Weights of a small GPT-style language model, trained from scratch on English Wikipedia.
Size: 5 heads of 32, MLP 320 GeGLU.
Architecture: LayerNorm before and after each block, rotary positions.
Each number is 500 + 50 x the weight over its row's rms, rounded and kept within 0 to 999. Layers, rows and columns count from 0. Numbers have three digits each. The size before them is the row's rms in percent of the matrix's.

# layer 2 attention output, 160x160, rms 0.137, rows 98-159, columns 0-79
100:601545537426498449569463520460468473492542575517490488538490432414418555479516500468531518521354466469485525527455542531501574482443530503468470460448492505514517513409567497450503529507421493503497493536533469550517577471537461513509582503
088:552412484507558400608571612448516487537466508496550502482480425557473585461421608533593528518543502495511485471483561463496568470507538499521508488466501493501473490488473493504497562463503430578518527540485377403523462441520475458537495475
079:446482497488506478553414537501547514418521498529478477514526482530541450418461452439471488571534519516555515496519490497479529503501484487431517490537547524473574501550514499474495493523458497603415557419395595623495486559586531471502482557
090:442478574514491498436546471531513506522535490522506494491491483483459532525560498555495481536484497488458488544495518518497579477491530500514467530532551557495611515512513489517481423485463498607485629498550418520600475446528453586441512393
090:461521497476391437495398471415575565490421404601521374573506540535559498517527532443597516545402492455456495487491521485500517510481525433512516482518483500490570513498445488486539407502579465505516487554494511487539519463593565507554425495
119:473503512543432515383494406624501446570434518539514544359381432467470517516556456555456419438450522498439486448471489489475511458470545477453535477434500506512393536560459490473527508515474475589490518542460536513480497390585490483547576523
126:465547420539527474408537530562497516439444628495510650531423556555539493428445467428481599595469436540496470512597502434575495548546485458532487501550503471487465526527503525596450488426542514428428426466570522550524462537543441511468484532
145:474600588505506552439483527516447539577473516461459503524593528517542558557502498442490523600522512483569471489558483496512473592458451453477547485528489402494483515481503519518501558465438544438465399480459502454522473588438520525510485560
083:563480456461497454480491629534486561445463547400605539512469577449539452509494522519459516442490543503512438502464461464550466567495547476546524510497486428500474550552499531432563543448495497426467555613587534422511553559413414450474561480
096:521569540580578564431530509526454561462543468462466596492597508544517552524478480572483521510445527500504499460505476481475477523487504508493461523514604479444418545525540469504507557471446468440436433510577490463435495520435409531461453586
087:465522364433497457477520528452490540384513445466498434465476547454491509534447480469506540481484518481522501469506539440517476528499541496497518503478473440513470495532497552495508543493500507449536471468385410577515454453414392600361477602
086:589521454440527532549481547530522415507519562474427513525559432417418548421464451547414436556503515524482541536475508491495503471466520542477519567504548590463562477511501488499481473522477438542579483398474533480491424476425583493502621418
083:526441508400483421460460511475504486508473557499562530603516509521494500520533475479434438612432501469521545498489504543483523519464480478478494489499491445562455525482509531482448548490522493509475468498583618467555608450384465486519441500
092:538540460617512533503555438558519431492579561506482456545558413605447594488556436530447559623581502561455470518477501475535522488551531547492478568569516520483533513465463481443426458475467515504568504495448527641593559536477477442490493464
112:531548524495526423478418523509515497447562437464433494464593494539483492451531542542497445474391467540443541515532467573457598448495462563479469587582531567479633463474530524558444393474514455623550586480480484496495552432529400452466505441
084:554523489577520484463481435600506527580481459629500534619548525528543559449531507512544400413477517469501524482543515438507474556407525478543498448506494452494498544458497509526520562472448532456466426504431560441571565568565512500612549449
085:524532560525426488520520456508638463452528478485585487482462524519562512507401477470493531543501497513498480492504512479438422532477524521460449551511494489474493443517562459449521515551550422406547503468392547544428584461440607444460595502
120:488440547510449510563495499489495502550510451429557504508423510529435418528475440483582531523546469550446496561470492581500540425521521560531469531530510576468590510504491515452489407524514499590627595494500456522475593414541547453457469478
084:449482489517548519442565400489569407522498525505402438581546545555377529489530486522485529445480520513518474502529515525493537513541480517463491552560543556517620487497407483558472455515459496599537557563500608445550553530487480503564367535
120:436462541491415497576368482498515525470488562563570528456467540454454420535470545503461433526435449510458479538478504523508507440514514503498488512499480565493588473483499535504524408516503513582586591463485471503591571422545541499483512433
098:473523511466485581456517508464431473458467517484561431566547467479527506510459428514403532509539496477523488462533449484508424533509483466481537506478499456496413537506495475542538534455557463366413446516517509490459491501444494421398425538
108:466514496519425524527510515450463514462522499480538499478545527448567451501537462545479472517548465542436434483506483496517535459532496525452484553488483572508536474507498518481571408492494488541535567517508470541306547405513483442527434602
089:483489418426580583562460525489488498546583392544391509388404429554592342448435493585527511499466461510475493518506457469494445505499457552492505479524521519508453506486480558542522573577483442476497450520540497503599505500561514585501351533
097:479531407569558502561581453454481539422610466458510497397562466517584545484530589567533519491608539491499500404462491539517472451509522519508526476528389468467415483519468491479479539518536483413469467437489568399413406477495455509532437548
088:473504557597513532492518484495531511495442520549515560529349469547510502541569584554541580509499503455536512502585567505450490536467491523480541545517525437441411533515469448545509556466484468496526451461510469563446456538431421514494431441
089:469468510470517530492507457608520397397398440398427552446470486501470468534522532562457538449478442540521550609486463498537508449503515554512509523520484575506538472461495479571478495506466576607398486486583536510462439500411578512467429394
083:500528513490476464526602521474580533469451486520516580496465553516595447392508488437456510557450471529529490555552498443512440517536477483512452495457475463567452513493509461547520491483513447495479460537566584616417459509411513653600641572
084:561518556484525552530550484447531491450505429466488492470576517425604566474453488540435505481472499478513456481539539462488589506505509427508499493492540470520449459533520487529478485471457465529511455504674545479490561513532527551554499543
115:553441454570487418496501508489601434428583640510500481547589524421519645604537611486565544493535468482478478445499500519518540481509540500548489564544512524464537470511552496483507441508524501574485550504487432525500588465513597494565427516
127:475503511495402484559549437430443445537524460484482480451462459436466538496598434551508549510509473537436486514441505456499554423562512521461472531481491599523486461519488498502473419497502450573547594561401506522458575420537478443505558427
080:503533526500537470471446513528467528533526533567483470538547398527543512431546448526524449561535510557478522529478491511481510419537489539473442502495494605441506494470495486482485435540507518530431657475543495460514490499489587408392589597
083:461464568455498511579480474538529501475403506507433477388562557498380528468410569493453440487464472537462495501484508492528522489501496524538502576521498464547539474529491492463510447477468512538555621454461454400463497497610452405527405498
084:517473476529525392557408492489496389544537533522502410609391529409454512543486541480515486497463484492500459475510504469532499496480508551542518497482452508500471473491511508470521506521511500562504482643500565397440515433501635503418469649
084:524531509395451535520571419458453470461484549503541442636538381585498482393542365481495449464485534548445487433502524522502479463481531490459499506482447534470485468512495500484515457509599454543577498638478523436472445517493504556625451612
101:554450506554469518532491568528562430644492632433510562531452482556420434464509570458579492459562558509487443478471487499479489513442519478480521461449490508486475500538551511397582542464509557527568596568429418583563492433433558462522451470
093:549354507423466476584467471518597430516523477539457538496392549431506487400575509484546467487423511535489472572547517482530528480510465496501460486565487576499504484503484479466458486527456526467591562443557544497412544511517592589445426552
128:506459516561460493444500498531511460570495495533459472514438437481475511501525532514535488487449502520435503457452523490474560405513524499471502543493533574495538515505469511458458408519533458590567613572433507455522545424618483461422517418
222:397582454418577588416564464553531560504422541437531481559527557567535517526434514460455548487512533544543515522572488503520428628500482452500542470505493433481550515536468516556465530456521514446443431452532492518538476589485517571502488579
093:492473521507448532478460446508542508548458526506628375571570573506615505468469461482398530593557541482505507567488536458471531473511522479492493551527454439522476490466509515450528492444482556369476413506500525477447445505534408496491381502
085:547513564533569544454561458570481512456502594434517490525455517505539397471498515506418502451522480535510474496474510544526456529484507442499520459536483500491413463527534499475476527469535539554502481375398569531528538627507444568356462492
133:451510415495498504460451525471527549537547447592492539552506527548549539438524484487518470504478560516507519490565489477492363586471501437475496400464463426498420532526468496540546586520536503462438409482529439513487431548575557571463557548
080:407376464431457527449459520504497458558525460592489449442529564539502445545479578464518458580475454474503475467486536535510535500478506487522498476551507506517555505500486519517540491535451509439464469598507604517486396543599485537551604633
094:531495510572494472546492479532444527647536503483540445504553489440422500600603477473540468494484501475519492588485519442483525490468544483522442524493525486524484500426493495491505508503518463549500592498380472519609487482535607497478402502
086:594457524490518444501608462534436516457522552503494560439400473506466513522459468490492581519393467464512530459474505470500543453522516494542541462489444544498549493485444553518529441507550496614538480541397390476569484508471582468434481401
093:502428423504490455417425451619472495470484491663466694563439478455523531496483551555451506409536487511456546537494527553522536463452531472553453460488571494445488493452541489521486493524440568459515493498492465445473457463534422553588542517
122:475473522437529514504540486489431486491455514527529515418431550524497538598456523525504414384548503450519488444479520538481447594466510419499531408500433454490382496528527490556534586517509562434383379536493487542454413535422562475514484517
092:518477471571454499624504470429533515468443582565547484573519454484503495469476472505505441497585507427562555480481496476557499471509458484485564540481468528507533485535511533476479540448560470493564597454468477361505506457503526493574544481
100:576531519502561469464521534432561453334486575446431527484580476480492604513418476593548469515499489445481526587459474473496522492463515512504537550468484578502537455451475464526539498469525420569546622485426494478448544447504449431400481450
098:483532448515525568464512476429406496439342450596549558510508484655495467412472446593488539396496505526578535540500507532501433524475509490475514458492434470484449501505505480475459605518577501441477529479509472484558531529532478550507527423
086:451549487531497456457533485393603451402581503443474522565497394465532493499551496495382439449551532571477546510497458502481500485495498523480462523439509507495449501492505401412498519521554459457447381552366519598478462531489430475488551455
085:488512470468507515504448556537413513421482496477530464496512543584406412520482503516538529499458534515468494498477525484541472492536483479507511478526461520483452462507466517470520515539473515484384487485641450590511321520524545468523469490
083:511550481484512440449460461461485565597451560593482511495461490560522499510510491473451525533505493516513482574496492510501532474540497506493467468505474520539537496480469466479502413492500527495511571567345491437420414515546533382429619517
101:556576365470498607379504525462499515476476382463520618514544474570550474586461527508595511451591528570506514541461480560455447492456515502406444421469479473528495501537437510479482591543513430483467482456535446396480458510471479495544610507
091:460533451544532459487539591497502533488542535541453521510474613549515538442501493412534452385475484540480482531543469547497495536517498524488404478555469481457486513508494468508519481502522481431485371431596594491501534562410480560544360469
091:510600480545544415389533462523578512417530552547517457566572546479431481561408422503446535420464528548467498481496551505548466511553536497536497545541464456490461508566454509486457458513571528465487448429513463388584517476599517555591488545
091:542509549418433482496460567539442499419464518559599590495542450527495551546547547533476564580499463455482515508436515539555570476520545508534502470533536519508495477511501492509435528480446548503578528506482340544515404491461516580512542556
091:496476422600585610503472594506592488556490425580570379490481532449571538488575497531558413517579552477483496441500460504487449501471521410547530457489455437461457533469538451447491486435541454498475477516488562504422412504553524402511455549
084:415507530460527521507494310432418454438551516470388522483432440396486462561558500484504538550478546483522540519507562491516494492526461478479556551509478491506480506453444489494465447547508469489541491482438533478590548524494499545556553460
093:559475471567544533505476475518527478550556482539502431660566534511529507519503407459575548503449499464529481474511497465515461473462505487492451539521465499467474525509511486467521543510553447379416558423477425445427486552431427530597668475
120:460571392459582492489585477395505547550548601470449524601424528516518543429558505446519499425509560485525511507512531509515412587503501470506503459491468411465476553487490481501502578510585482445465437435539511510480484514467475562507478488
093:560498417541586529640527526587427522419542545538464574460478525537529423487463543456543525510507486519549441588533522478490456531536489460500494507508511442497382504484504447528518511459500482438468463507570530563430493530449515527481470523
207:430516463455574541446550476513531526460461511525510487554484484489552500433487493469461518489481547527573477481597472531510418626503469432501521453497438352528462555499465493549475570470521503423422407397593505494528450619447456542523543538